Part of a small language model's weights: normalized queries and keys.
Each number is 50 + 15 x the weight over its row's rms, rounded and kept within 0 to 99. Layers, rows and columns count from 0. The size before them is the row's rms in percent of the matrix's.

# layer 3 MLP down (transposed), 768x192, rms 0.104, rows 135-189, columns 0-63
129:60 49 35 26 33 63 53 46 31 53 50 26 67 57 21 37 72 42 48 79 59 60 35 42 64 61 41 41 49 31 50 58 44 39 44 37 74 22 70 51 46 66 60 32 67 39 56 47 52 58 16 75 62 47 50 65 29 20 55 50 88 75 35 63
051:32 37 30 41 47 58 37 31 48 38 39 64 60 44 34 20 73 54 59 68 47 64 57 69 81 51 37 30 77 40 66 49 92 73 39 47 58 48 60 40 44 46 57 37 54 42 52 53 64 48 56 55 32 76 34 51 68 22 50 40 23 61 29 44
098:41 48 36 36 66 69 19 55 54 36 58 45 64 56 42 23 17 54 59 52 50 47 41 57 75 59 39 72 63 51 59 53 56 65 52 51 56 63 51 28 70 24 58 64 58 37 40 33 50 68 41 44 46 55 37 34 25 32 75 66 32 42 37 39
148:48 39 67 73 49 53 36 30 25 75 37 30 58 36 80 80 47 47 39 42 84 56 51 44 50 57 54 28 42 63 30 64 41 35 75 24 69 59 26 67 66 56 11 44 40 55 55 48 50 36 60 38 20 71 53 31 42 28 67 55 53 45 72 57
146:18 65 30 35 45 74 47 49 45 74 51 66 46 79 45 55 42 46 50 28 66 67 46 14 56 53 31 38 40 65 59 55 70 47 05 69 61 58 19 45 58 54 29 63 44 58 30 58 46 42 51 54 45 63 77 65 51 52 49 43 38 45 48 37
037:33 58 59 86 69 55 27 39 44 36 55 60 55 46 32 66 48 73 39 57 65 79 44 64 27 61 75 64 35 63 68 41 66 38 55 64 61 66 35 50 46 43 19 56 55 46 31 58 51 58 51 56 19 45 56 32 55 60 48 48 50 37 56 35
098:57 61 50 62 73 43 44 42 27 43 50 47 42 42 56 54 62 38 87 39 33 37 77 31 56 61 25 29 24 35 54 49 50 83 47 48 58 31 50 48 42 63 44 43 62 42 41 26 54 64 45 37 49 85 59 45 61 62 28 49 16 50 34 71
037:42 55 51 56 51 55 54 30 82 47 52 47 28 62 19 53 40 68 75 36 30 51 38 61 60 66 58 09 40 41 58 59 52 39 68 46 23 64 53 49 41 74 27 36 10 63 52 19 29 63 61 63 53 73 35 44 45 32 69 57 47 55 48 58
129:67 47 49 62 47 54 21 46 56 58 62 78 16 79 48 53 49 60 12 69 30 50 54 44 73 61 45 28 40 76 58 53 68 51 39 44 39 63 51 40 63 31 56 44 41 39 37 43 37 56 64 64 00 53 41 50 44 56 39 43 40 45 31 59
039:50 64 70 69 52 42 11 73 73 54 51 56 34 42 71 41 47 46 58 52 54 34 43 28 66 42 47 43 73 30 78 30 58 64 54 35 38 42 44 56 62 49 59 52 30 55 62 40 30 60 75 28 57 37 51 40 31 47 67 74 31 63 80 48
136:23 59 60 49 68 44 69 52 46 43 47 73 35 44 54 47 54 54 62 39 42 57 49 36 84 63 62 38 63 65 57 70 33 35 52 45 54 27 65 54 38 40 49 91 49 38 27 43 38 35 54 48 28 43 50 86 67 31 47 31 21 49 30 38
132:00 37 62 40 68 74 41 36 55 50 24 41 43 49 65 59 55 59 55 41 55 61 50 47 39 56 48 39 42 66 52 36 57 49 76 45 43 27 47 42 51 52 24 63 53 54 58 54 45 49 56 46 02 58 66 37 55 49 77 31 41 63 87 69
033:51 41 53 73 38 24 39 43 41 18 61 23 37 72 62 20 61 39 63 39 29 53 41 82 43 45 45 55 57 57 56 31 44 64 38 72 47 80 50 49 43 51 54 67 43 56 51 76 43 46 63 55 49 69 33 64 73 42 42 34 21 56 59 52
125:00 53 46 42 43 52 22 60 53 57 62 36 53 45 46 53 36 63 31 61 39 36 26 63 70 57 38 50 56 30 68 31 65 65 39 82 49 39 56 41 65 46 41 76 72 55 68 31 73 67 57 46 28 64 81 39 26 61 39 73 54 65 49 44
034:61 44 36 38 38 62 62 64 39 42 68 61 49 40 21 99 62 50 46 60 15 31 28 44 28 48 41 54 52 37 46 35 51 18 53 54 72 51 70 68 75 32 68 40 37 57 67 60 55 38 47 54 60 51 48 49 50 47 39 54 87 76 32 56
024:42 34 42 52 52 59 81 33 57 36 29 45 25 65 30 42 71 52 86 63 49 51 47 32 42 52 58 60 71 58 36 50 30 60 35 60 57 39 60 73 42 34 64 51 63 62 45 57 72 47 71 39 49 71 47 34 38 37 44 58 47 48 35 52
144:46 42 36 55 40 43 46 68 53 56 59 50 40 62 63 42 31 72 33 61 24 49 56 44 56 65 40 55 47 45 48 72 51 53 88 65 64 60 42 58 35 43 30 96 43 63 51 53 51 57 24 40 78 66 33 43 46 38 40 60 53 70 44 51
125:42 37 62 56 34 52 51 56 24 73 43 57 45 56 37 39 41 66 60 40 51 46 60 71 45 69 47 42 64 27 67 55 43 57 42 47 37 70 51 72 26 39 57 47 29 35 48 57 61 69 32 34 54 71 47 52 32 19 21 46 41 54 58 52
127:37 38 49 54 41 61 21 44 50 75 53 54 36 63 00 42 44 52 48 46 47 53 52 56 49 57 49 35 60 44 27 48 46 55 35 72 52 26 61 44 63 50 43 64 60 59 41 55 76 30 49 35 58 51 46 56 52 48 77 41 60 34 30 38
129:50 62 49 42 38 56 63 54 45 79 42 45 34 40 71 56 67 37 77 49 33 32 44 65 75 67 23 31 46 41 64 44 60 44 70 29 66 62 34 70 55 52 53 56 50 46 76 34 37 55 43 63 57 66 30 56 75 42 41 65 37 37 66 50
088:44 47 28 51 73 73 72 38 64 54 44 22 37 71 64 58 43 80 73 69 40 27 13 74 71 32 55 57 62 40 39 30 41 46 40 54 31 48 38 54 45 72 49 62 43 54 42 71 39 33 31 36 71 47 59 53 33 47 66 43 42 66 55 66
135:61 45 53 69 60 49 78 57 38 49 64 67 44 22 73 55 31 61 69 42 61 55 34 47 39 62 54 55 49 45 69 44 63 43 42 46 38 62 63 24 81 62 33 45 51 52 47 48 41 55 68 63 55 68 71 27 43 48 46 25 58 59 73 47
141:48 41 19 39 61 29 62 55 47 73 22 41 40 34 41 67 24 28 54 42 44 60 70 67 69 65 27 41 43 65 58 29 70 32 39 50 15 61 49 43 53 51 47 31 84 63 57 15 56 66 24 77 86 35 56 41 32 64 76 59 58 57 59 65
129:20 51 58 41 30 55 44 69 73 52 57 63 43 72 52 65 42 64 51 49 65 60 35 58 66 68 61 51 36 32 54 38 59 58 55 51 56 52 41 52 50 57 43 58 61 43 77 44 60 41 36 50 00 32 36 48 50 45 52 55 65 52 44 28
037:55 25 78 54 68 36 53 38 22 46 49 53 38 39 48 19 62 62 58 59 55 54 48 59 29 44 27 48 69 58 38 74 54 50 59 42 66 27 68 33 34 55 45 56 45 35 54 50 30 39 68 49 55 22 63 58 39 63 27 38 65 72 43 56
036:28 45 56 59 47 55 49 15 40 46 70 60 31 45 33 51 33 79 28 63 58 46 71 38 42 71 40 43 43 50 42 67 27 52 37 56 70 73 44 65 81 52 61 68 50 31 39 58 55 26 39 53 27 37 51 48 51 18 28 63 27 70 17 67
122:41 60 71 24 40 72 73 68 57 32 62 63 34 85 48 51 51 50 35 42 59 23 48 73 36 39 50 82 33 37 58 33 43 44 74 70 42 32 63 45 52 49 53 29 71 39 40 81 59 56 33 83 45 26 41 73 51 49 38 24 68 70 25 65
121:41 53 60 66 58 43 66 29 48 53 53 54 39 29 59 36 24 41 36 34 72 58 33 78 42 76 39 30 57 57 68 40 49 51 29 69 53 52 52 24 65 39 51 68 61 53 45 53 71 75 32 46 76 53 70 87 17 49 57 52 43 40 66 52
149:73 42 60 25 41 39 62 28 47 43 48 24 59 37 56 54 74 28 27 53 45 68 72 36 32 38 59 34 37 58 52 47 50 78 76 31 56 37 55 32 37 43 70 79 61 32 60 11 44 62 55 34 56 36 47 20 62 47 58 42 38 66 35 56
037:42 70 46 30 35 79 44 45 64 56 65 44 41 37 62 73 19 53 45 78 32 55 30 53 36 30 33 39 63 50 78 73 35 62 48 65 51 74 21 46 68 46 46 74 80 23 42 36 58 42 50 38 57 28 65 35 52 63 32 38 46 26 40 77
130:33 58 29 26 48 71 56 60 44 80 28 49 59 59 55 53 52 75 26 59 51 31 42 49 36 49 53 65 51 65 41 63 99 52 61 69 60 67 20 38 13 27 34 77 61 51 58 51 28 47 42 32 41 35 34 46 37 58 56 60 61 71 60 39
110:47 63 59 44 58 30 50 19 09 61 45 33 41 65 57 46 43 54 77 42 28 45 73 49 63 51 53 71 65 46 54 84 54 76 29 16 63 44 38 60 21 52 55 61 51 42 39 61 54 67 55 42 65 65 49 44 58 30 35 32 33 31 39 51
127:41 71 66 66 52 64 47 20 46 49 48 70 32 67 10 42 70 53 49 43 82 62 80 71 67 52 56 43 41 33 69 35 42 72 36 51 31 39 41 30 42 41 48 53 43 62 31 72 45 51 28 53 26 27 51 29 37 67 68 51 61 76 62 36
035:48 34 59 56 20 16 30 55 70 46 58 68 75 42 68 30 58 70 90 57 47 60 60 53 53 38 42 44 42 58 43 74 28 57 57 29 40 06 57 45 64 44 61 64 47 56 47 32 59 75 56 73 26 18 47 66 44 52 51 44 54 45 58 48
119:00 26 54 58 48 76 40 55 46 88 43 50 53 34 59 81 47 53 33 38 45 45 53 71 54 46 58 40 63 31 73 36 44 38 39 57 48 51 59 48 54 32 51 66 67 66 34 25 64 48 59 55 28 44 53 32 22 53 32 56 53 48 65 45
126:61 43 47 48 62 31 48 23 59 24 40 47 33 38 60 66 42 47 56 55 35 36 33 61 55 61 62 59 48 53 45 55 27 47 53 52 76 42 62 55 77 46 36 47 06 49 39 49 34 33 49 45 55 57 55 43 63 43 64 66 90 12 65 80
033:24 47 43 38 76 77 37 32 62 24 81 34 51 61 31 74 56 54 64 59 56 20 34 40 26 48 51 57 45 64 85 53 44 39 45 65 54 33 60 51 37 41 50 70 60 35 53 56 54 38 46 58 46 48 59 27 36 44 29 44 43 63 58 50
133:48 68 59 35 48 68 32 62 69 61 53 56 44 65 14 33 32 51 81 49 53 56 59 75 45 61 50 62 41 46 51 57 33 58 45 67 59 48 52 73 35 34 48 54 61 53 55 23 56 67 30 49 78 21 59 72 63 37 51 41 54 69 45 43
037:36 62 37 65 42 44 40 44 39 30 52 31 12 35 44 44 48 75 45 61 36 42 30 54 27 59 57 36 36 66 75 64 67 20 37 31 82 66 60 35 52 37 58 43 67 59 76 47 61 69 36 58 43 52 61 42 19 55 57 47 63 29 42 54
043:43 60 46 18 45 51 43 88 84 37 44 49 65 45 33 59 76 45 65 50 56 53 38 55 52 80 38 59 31 38 52 21 72 73 50 37 48 76 27 25 47 51 28 53 28 40 69 59 59 62 44 57 56 57 42 63 26 44 46 72 45 43 43 51
039:31 43 60 40 61 67 49 54 65 47 35 68 29 55 40 43 32 65 43 77 56 29 62 30 75 40 77 61 28 39 34 69 62 39 37 57 66 40 62 72 63 51 45 59 39 47 55 24 25 60 39 58 44 37 36 39 33 60 32 43 68 40 34 61
101:49 16 36 40 56 47 55 57 56 64 41 39 58 58 41 52 08 42 48 65 56 36 57 60 64 58 65 57 83 74 44 45 57 73 91 64 35 40 38 54 81 61 38 75 67 39 70 52 49 47 46 33 33 63 28 36 52 34 62 69 39 18 57 37
133:00 61 56 53 65 34 52 33 61 47 56 64 49 70 53 58 51 68 47 34 69 61 54 45 54 92 51 38 66 75 44 50 50 64 44 34 35 57 45 45 51 40 45 99 49 53 53 26 47 59 60 54 41 41 49 73 37 28 33 30 44 46 25 44
051:57 50 50 26 40 49 77 20 36 73 41 34 41 33 88 43 48 38 59 55 40 49 31 17 49 63 51 57 62 36 44 46 67 46 33 29 57 61 61 56 43 65 33 79 37 66 49 47 73 69 69 64 45 56 53 53 72 31 28 64 48 15 68 69
023:43 73 63 65 66 42 53 37 29 73 54 51 36 65 49 77 61 60 62 41 67 53 55 50 48 25 61 46 55 29 68 38 62 35 57 48 49 66 47 53 37 55 60 84 43 74 41 67 57 48 55 63 39 62 40 58 42 54 55 42 31 54 43 53
060:55 85 45 52 77 61 27 51 27 56 39 63 25 79 51 33 29 51 45 50 45 35 72 46 62 77 41 32 55 37 66 56 68 60 68 41 26 60 50 40 46 35 42 72 51 69 62 80 43 44 42 42 60 33 19 70 52 38 54 67 22 69 64 54
032:50 55 50 57 59 45 34 48 72 45 40 38 45 57 14 64 68 60 56 59 54 55 74 44 48 53 40 67 73 44 50 58 63 63 33 30 58 60 65 60 42 69 50 53 42 51 62 27 22 22 79 45 41 53 40 45 61 60 44 78 43 42 34 60
137:58 49 66 38 49 17 78 45 38 61 27 48 64 44 52 41 64 29 70 41 37 66 72 53 38 47 82 65 73 72 48 41 56 22 40 48 27 41 47 52 57 71 57 09 96 72 53 52 43 64 70 59 61 64 48 40 22 81 63 65 54 50 75 43
130:41 54 67 51 44 19 73 51 69 23 48 52 68 19 41 47 69 60 68 34 53 44 59 36 33 33 63 56 50 86 22 46 71 34 61 35 78 37 74 46 59 59 49 48 63 33 49 50 51 67 61 46 31 49 52 47 57 30 49 61 76 60 51 39
121:14 49 73 43 57 33 45 56 46 59 39 41 52 69 35 60 44 79 46 69 54 44 54 32 59 67 32 53 68 44 49 60 47 45 50 50 73 39 68 61 30 47 65 60 47 47 65 67 58 37 41 58 51 38 62 58 55 33 58 57 63 27 07 50
117:38 82 49 55 69 58 34 11 49 63 29 43 51 66 47 45 42 58 49 55 52 44 53 47 50 52 43 88 27 52 46 61 60 60 53 43 50 57 61 41 34 53 56 40 76 62 48 57 52 47 48 30 48 61 65 45 56 28 74 35 44 37 61 54
132:14 64 56 39 58 63 51 46 30 48 63 45 52 51 31 47 39 38 57 35 33 51 81 68 43 51 37 72 27 60 60 70 53 72 26 31 51 60 45 67 75 52 70 53 50 77 44 09 86 71 63 37 55 71 63 57 78 41 37 38 23 67 39 38
124:00 42 18 58 33 44 45 53 48 70 21 44 61 40 60 32 22 43 56 16 42 39 60 29 63 53 54 55 95 57 85 35 77 58 54 40 49 27 62 62 50 45 46 67 64 49 65 56 64 89 60 73 51 36 42 49 52 42 57 50 29 62 84 36
136:00 46 42 25 30 48 17 38 48 52 52 55 55 63 62 37 47 43 51 48 75 67 76 74 60 69 33 56 55 28 54 36 58 51 49 72 30 43 67 29 38 33 59 49 63 37 57 35 62 41 61 71 59 69 61 57 41 58 53 58 48 50 56 37
040:19 46 58 40 49 50 45 20 48 65 51 73 51 75 41 43 96 41 81 50 66 47 38 71 51 56 75 31 44 51 50 41 54 60 74 49 51 53 63 52 42 66 22 45 33 47 83 54 56 43 36 37 52 65 07 67 48 43 56 50 45 56 38 49
# layer 3 MLP up, 768x192, rms 0.111, rows 136-189, columns 0-63
051:72 47 45 51 51 21 70 46 47 42 74 29 62 54 67 76 44 26 55 54 44 70 47 37 45 21 21 61 55 40 29 29 22 39 33 49 61 86 65 64 39 52 65 28 45 58 38 52 64 26 61 65 69 51 79 74 41 56 37 51 66 57 66 50
115:68 35 49 62 33 41 59 43 29 36 45 48 48 43 26 60 41 26 41 43 61 75 69 56 47 41 45 54 78 44 43 38 48 55 55 63 51 58 37 55 35 57 74 51 53 42 27 43 88 43 87 43 56 57 45 46 50 40 45 67 68 62 40 65
150:58 32 32 67 43 30 56 56 14 52 74 24 62 42 55 99 56 28 27 39 47 60 48 22 51 37 52 65 67 50 42 56 28 41 65 45 54 70 48 40 67 56 58 45 37 57 38 40 62 16 63 43 54 34 71 65 65 42 52 37 52 81 47 62
150:52 12 25 53 27 57 55 51 37 43 52 58 40 41 87 41 47 21 54 43 75 72 38 52 58 41 42 56 83 55 45 52 23 33 50 57 55 71 50 50 34 57 71 54 16 18 41 38 53 69 61 55 65 38 63 53 49 74 67 45 43 58 59 63
032:65 39 56 73 65 63 66 74 60 34 37 32 53 48 66 80 38 54 58 36 51 47 45 35 25 15 43 59 46 69 45 27 40 27 32 44 54 75 66 60 34 54 69 29 30 36 45 38 62 40 49 56 92 48 67 77 67 73 61 35 66 37 67 66
102:47 58 42 66 72 48 82 49 69 30 57 51 75 41 47 38 49 42 63 47 33 66 69 38 37 26 62 79 62 51 57 32 40 50 58 40 46 43 31 70 45 53 53 40 44 61 50 38 58 25 46 81 51 38 56 51 52 59 60 56 52 72 67 76
034:69 43 43 65 47 34 73 66 53 38 58 50 79 54 68 49 43 14 69 36 20 69 54 37 36 13 53 69 69 55 45 42 30 24 25 46 46 68 86 59 56 44 77 36 42 32 42 46 72 47 58 57 76 34 65 64 32 65 47 24 72 67 68 56
129:69 40 16 62 50 70 36 70 57 56 48 38 42 42 79 58 20 59 29 37 32 49 30 62 46 44 52 50 94 49 45 54 56 57 41 44 60 21 79 53 28 44 59 29 47 69 54 27 39 49 41 48 48 33 52 68 33 62 43 55 49 69 70 33
043:56 50 53 72 52 52 61 49 38 49 32 40 56 58 72 72 29 41 58 29 38 68 54 46 38 25 36 70 53 42 49 51 17 17 29 59 44 66 67 67 44 17 63 23 34 64 39 60 93 32 68 69 85 52 83 63 58 75 61 19 59 68 62 35
148:66 45 51 65 51 39 69 70 75 45 58 51 73 67 79 52 28 49 71 49 33 64 50 66 46 39 31 84 87 37 36 39 33 25 44 26 52 63 60 69 63 62 55 48 50 74 47 71 56 45 50 33 81 62 52 59 62 46 53 46 48 57 54 40
125:50 54 45 51 32 38 64 48 66 35 68 28 72 51 58 48 16 55 60 08 55 53 64 64 35 44 59 41 45 74 20 55 56 41 54 40 41 47 56 51 45 65 50 33 47 30 41 18 81 36 43 44 41 44 46 68 49 59 56 47 44 41 61 41
031:59 57 54 80 41 64 68 51 22 41 37 28 56 37 49 63 39 25 41 41 56 49 47 35 18 10 45 65 58 39 57 50 12 39 38 57 44 72 65 83 47 44 72 38 23 49 36 65 72 41 72 49 70 59 62 71 39 87 60 48 51 64 49 57
121:42 48 52 65 44 49 59 65 38 53 69 36 56 38 45 59 50 54 36 55 44 48 44 44 54 31 62 61 52 21 56 53 48 55 36 52 52 51 55 67 69 41 42 51 48 73 24 53 49 45 75 63 57 51 55 59 39 49 39 51 55 69 57 52
033:67 41 54 58 53 54 72 57 57 47 61 36 53 75 57 77 33 30 60 29 53 66 46 37 39 28 46 63 69 46 44 29 35 26 27 40 56 71 62 56 27 42 48 41 53 40 33 52 77 38 64 66 68 55 73 73 60 62 43 36 86 53 70 47
033:59 31 51 72 38 50 57 65 70 24 47 42 54 57 80 67 49 41 48 43 55 76 53 50 37 20 52 64 50 50 35 38 14 31 53 45 67 66 57 57 46 18 79 41 44 59 41 49 64 52 64 56 77 60 53 77 50 67 52 37 65 37 54 30
144:47 21 50 54 40 68 43 63 40 39 63 31 36 73 60 74 39 39 65 50 37 34 60 52 49 42 25 68 86 22 49 55 50 50 66 64 48 47 45 40 36 62 70 61 46 36 32 67 66 51 49 57 71 64 71 47 37 47 51 25 40 78 42 78
120:38 35 56 57 43 50 46 49 70 08 61 58 53 54 53 56 57 54 42 30 51 42 25 53 44 27 59 62 57 66 22 41 54 47 41 60 49 39 72 41 53 37 59 33 69 45 76 20 45 71 46 61 67 71 80 57 33 43 73 63 71 25 41 65
133:62 52 45 33 56 47 55 55 66 15 56 40 55 51 83 44 52 34 54 47 36 61 34 47 31 53 69 48 39 74 28 10 26 44 60 52 85 35 47 41 69 41 64 69 53 50 56 50 38 64 58 65 59 42 44 49 37 63 39 73 68 32 40 66
123:47 18 63 53 39 32 72 48 44 36 51 49 72 50 41 49 76 56 38 22 53 42 46 75 34 50 25 46 67 33 48 44 54 31 37 16 70 85 72 60 59 28 56 53 49 39 75 35 58 52 35 61 54 74 41 57 42 47 30 58 51 55 55 36
081:82 53 27 55 48 53 76 56 66 44 64 32 61 41 43 72 56 57 26 55 46 52 68 71 37 01 45 66 64 53 46 08 32 61 63 34 64 36 43 43 61 53 71 34 39 58 48 40 71 44 57 70 66 38 63 61 51 81 75 56 67 59 57 64
133:74 48 26 64 32 67 44 73 48 50 70 37 83 33 78 86 57 47 65 47 43 71 16 46 29 40 80 64 71 42 26 17 44 50 44 64 64 47 74 62 40 59 49 27 37 61 42 28 67 49 82 45 51 55 39 52 32 59 63 43 43 27 57 51
145:47 25 31 66 09 48 81 35 39 19 68 15 35 56 48 51 37 25 44 48 54 38 46 33 54 50 63 48 61 50 54 24 35 53 53 52 34 54 39 43 48 48 52 55 43 64 54 55 75 31 42 54 60 49 43 74 53 42 60 54 38 65 38 66
134:48 57 42 56 29 40 69 45 83 47 77 56 47 56 57 42 61 47 36 59 45 42 27 44 57 39 37 68 48 37 55 34 41 34 56 45 46 63 87 46 79 48 28 25 29 35 54 43 65 13 68 73 55 43 50 60 41 61 56 57 60 44 59 49
037:78 43 50 44 40 58 77 82 66 47 58 50 63 71 67 68 39 28 51 33 42 46 48 51 34 31 41 79 56 48 36 44 20 32 46 34 42 71 67 51 46 48 62 45 39 32 34 46 78 32 60 53 97 50 56 59 69 76 72 29 58 88 64 32
041:63 34 53 58 56 58 89 40 58 25 61 47 52 60 66 99 50 16 36 42 45 64 45 41 44 18 55 64 57 53 47 24 36 30 52 37 30 59 74 36 40 26 53 35 34 43 69 58 57 46 53 61 74 54 77 67 38 64 53 36 72 58 61 46
123:82 22 36 32 18 21 89 67 64 39 55 37 78 45 60 74 48 70 38 32 62 70 46 46 41 39 53 80 53 69 38 61 44 40 32 32 62 38 46 71 36 55 58 25 38 45 35 49 78 59 72 48 46 29 67 58 67 40 62 45 29 51 63 74
126:41 55 45 57 29 46 49 44 48 69 62 66 62 46 32 43 26 59 51 57 54 47 67 33 47 41 78 57 48 73 10 61 39 53 50 53 62 80 54 55 42 40 54 32 52 42 46 63 81 46 41 61 72 26 72 64 34 51 42 52 55 56 49 51
144:51 47 24 44 58 68 74 42 58 41 61 24 53 65 60 43 55 46 58 70 44 62 54 44 75 35 22 78 74 46 65 48 26 30 57 57 57 64 65 75 64 72 71 48 26 56 58 41 54 33 47 47 66 59 50 56 41 54 48 63 45 76 81 42
040:72 37 58 61 39 46 83 43 53 24 39 32 79 70 71 64 29 34 55 50 31 56 51 33 38 15 40 53 81 56 48 29 31 29 46 39 58 55 61 90 56 38 71 37 43 33 54 50 67 41 57 66 80 43 66 50 46 60 49 42 71 46 83 36
135:71 55 73 56 27 59 49 57 68 63 44 34 66 67 32 67 39 25 43 31 72 89 76 60 46 51 69 56 60 52 55 68 61 35 34 56 30 52 36 49 27 35 75 59 46 43 30 27 77 43 76 35 44 54 51 53 42 44 60 31 37 61 58 66
101:58 59 31 67 58 85 85 53 43 59 51 18 80 53 45 39 52 44 60 55 36 57 34 45 28 29 48 81 71 59 55 46 49 40 71 47 42 50 49 73 88 69 60 37 58 48 62 60 49 43 55 51 61 50 58 65 63 60 56 54 55 57 58 56
125:61 68 60 37 60 58 51 45 70 78 37 44 69 35 36 83 40 37 46 67 43 54 75 27 48 43 54 49 61 36 37 39 51 50 46 50 47 46 60 62 55 31 74 26 60 74 52 43 47 25 43 58 88 30 65 40 35 53 71 53 41 81 48 82
035:64 46 47 55 58 53 77 35 74 39 46 36 54 77 62 68 24 35 46 39 43 76 68 43 37 10 48 62 60 41 39 45 41 15 52 61 53 55 56 66 51 29 61 29 30 50 42 42 64 39 67 62 69 50 75 61 72 68 46 52 71 58 91 58
114:32 61 41 58 33 25 63 41 73 18 66 56 43 69 77 36 52 56 51 54 59 50 33 62 68 41 59 58 67 15 72 42 39 55 53 40 54 76 51 46 54 57 42 60 60 60 52 64 50 79 59 71 62 61 51 71 60 41 42 49 47 61 51 69
118:65 56 61 45 63 40 53 44 55 64 29 42 40 33 65 65 52 52 30 50 41 46 56 38 27 30 41 71 71 72 22 50 30 53 73 49 27 45 58 34 46 46 66 18 54 62 52 54 56 34 57 46 74 38 71 53 57 58 62 29 41 55 53 63
032:76 42 49 77 70 43 81 65 58 27 44 42 40 68 67 87 30 27 19 52 36 63 40 43 41 22 30 63 61 64 48 28 21 27 30 32 52 43 61 64 44 47 50 20 42 43 55 48 69 37 59 79 74 40 79 55 63 70 46 38 52 45 69 47
125:43 68 25 51 38 34 61 46 55 53 50 70 71 56 57 44 06 34 63 44 40 30 75 68 49 49 76 62 62 63 66 40 35 00 52 45 56 51 34 49 33 58 60 54 30 49 59 17 64 40 65 63 82 31 62 60 40 49 80 40 39 59 83 53
032:68 18 65 64 51 51 60 72 54 24 65 45 64 65 54 82 43 25 51 42 37 51 39 56 29 21 39 80 64 51 45 27 21 17 45 43 42 65 74 56 27 44 41 39 39 41 57 36 82 35 62 49 91 44 80 65 37 71 58 50 69 56 60 56
041:59 46 45 68 46 45 79 59 53 45 69 65 52 67 65 60 53 43 49 29 34 43 53 60 27 27 49 84 67 59 46 27 34 12 46 37 38 66 69 63 31 39 73 41 21 57 54 54 59 38 44 58 73 50 73 69 47 69 73 36 84 64 66 59
040:72 41 50 51 66 43 80 34 53 33 42 54 67 54 62 83 35 46 50 31 12 44 62 42 30 18 49 71 52 51 48 29 52 44 32 49 43 66 53 54 64 34 47 28 45 60 30 66 65 34 91 50 72 56 82 87 34 73 72 37 71 59 60 54
106:73 36 26 74 26 37 45 30 42 43 51 63 66 69 43 46 58 52 58 46 85 57 38 63 51 35 31 39 60 50 40 15 43 54 39 46 79 49 38 61 40 40 63 62 59 29 16 17 54 61 65 68 62 55 53 69 30 34 69 51 68 53 47 55
120:54 41 63 77 55 36 67 64 53 49 55 61 71 58 41 56 57 61 42 66 43 68 54 32 48 36 55 91 47 46 27 57 47 51 43 56 46 72 94 56 48 47 44 35 58 38 31 40 79 53 38 60 59 58 74 71 58 45 48 37 40 45 46 30
048:54 36 59 56 54 40 77 58 68 39 48 55 70 57 73 74 43 48 44 33 38 68 20 55 36 30 28 72 49 44 51 44 28 34 39 45 66 66 64 70 54 52 62 33 29 37 40 53 81 50 44 56 89 43 76 75 45 64 53 41 71 50 64 54
025:63 33 47 46 46 68 72 55 56 30 48 33 48 55 50 69 45 35 49 33 64 58 53 25 34 21 43 65 47 51 35 42 21 22 36 42 37 68 72 59 65 22 68 39 20 49 23 64 76 36 55 74 84 68 69 78 42 61 60 36 78 67 67 55
056:62 08 53 63 23 46 80 63 70 26 54 46 61 74 57 68 44 20 47 39 37 43 62 45 30 36 57 57 50 34 35 39 45 28 40 57 67 56 72 60 45 23 54 26 61 16 35 38 80 34 55 62 79 53 56 65 63 63 37 43 69 50 69 46
039:56 16 52 70 44 49 60 66 46 23 75 20 73 55 64 75 38 19 61 32 31 49 59 37 26 26 47 76 79 53 51 36 30 36 62 43 45 68 77 51 48 49 59 30 36 47 37 32 83 36 57 76 86 42 79 61 53 61 67 47 55 47 68 39
139:50 43 54 66 57 56 46 54 31 54 60 70 58 50 15 73 55 51 49 64 39 38 56 15 42 44 52 55 47 29 46 45 29 47 40 57 77 35 55 43 47 69 48 45 41 73 46 45 82 39 51 72 51 16 48 64 64 56 62 44 56 66 49 52
132:67 10 45 66 44 44 63 58 54 35 54 65 80 65 51 64 39 44 32 30 50 86 35 60 00 43 73 67 43 50 27 49 50 56 57 68 52 39 24 41 46 41 46 44 62 61 40 33 54 45 65 60 44 22 38 57 57 44 53 55 67 46 86 58
113:38 30 47 39 46 65 75 47 74 45 67 39 63 80 58 62 38 39 49 26 34 45 51 58 34 51 56 57 39 26 16 52 11 41 40 61 49 32 57 41 47 39 66 38 54 52 47 64 48 28 38 67 64 69 69 70 34 56 35 31 90 36 55 79
110:69 51 30 47 55 75 65 65 52 44 73 23 66 38 54 52 64 39 49 40 08 52 24 36 24 42 50 73 75 44 32 35 55 46 58 41 49 56 56 68 67 55 56 37 43 65 41 31 58 29 68 84 47 50 37 60 61 45 31 62 67 41 63 70
127:49 44 54 38 58 34 58 61 31 66 35 53 46 52 93 33 48 39 45 46 56 77 46 48 63 27 56 79 73 37 47 42 46 57 65 36 62 62 77 68 71 26 49 52 64 60 56 56 33 60 43 43 91 65 59 55 46 76 52 55 62 42 49 70
121:47 66 67 33 59 54 51 47 41 59 58 60 61 32 49 36 73 46 49 42 64 52 49 43 59 17 54 99 54 40 58 31 34 52 48 52 86 53 58 54 59 64 52 48 64 50 30 40 37 55 35 46 63 78 90 58 31 65 41 73 51 52 47 58
135:43 21 47 62 49 50 60 35 44 36 73 53 76 51 54 40 41 54 19 35 65 46 45 60 55 36 57 57 70 56 34 39 62 47 31 46 61 47 80 88 57 13 41 28 32 32 41 41 65 54 71 80 97 56 69 90 51 42 52 55 63 27 59 56
037:55 40 50 66 43 52 60 63 51 57 52 50 60 66 63 83 42 24 43 33 24 45 51 42 23 20 42 75 77 39 33 45 45 39 34 50 75 67 78 73 44 40 70 43 47 42 45 49 72 43 82 47 88 34 61 63 45 67 37 37 77 67 59 28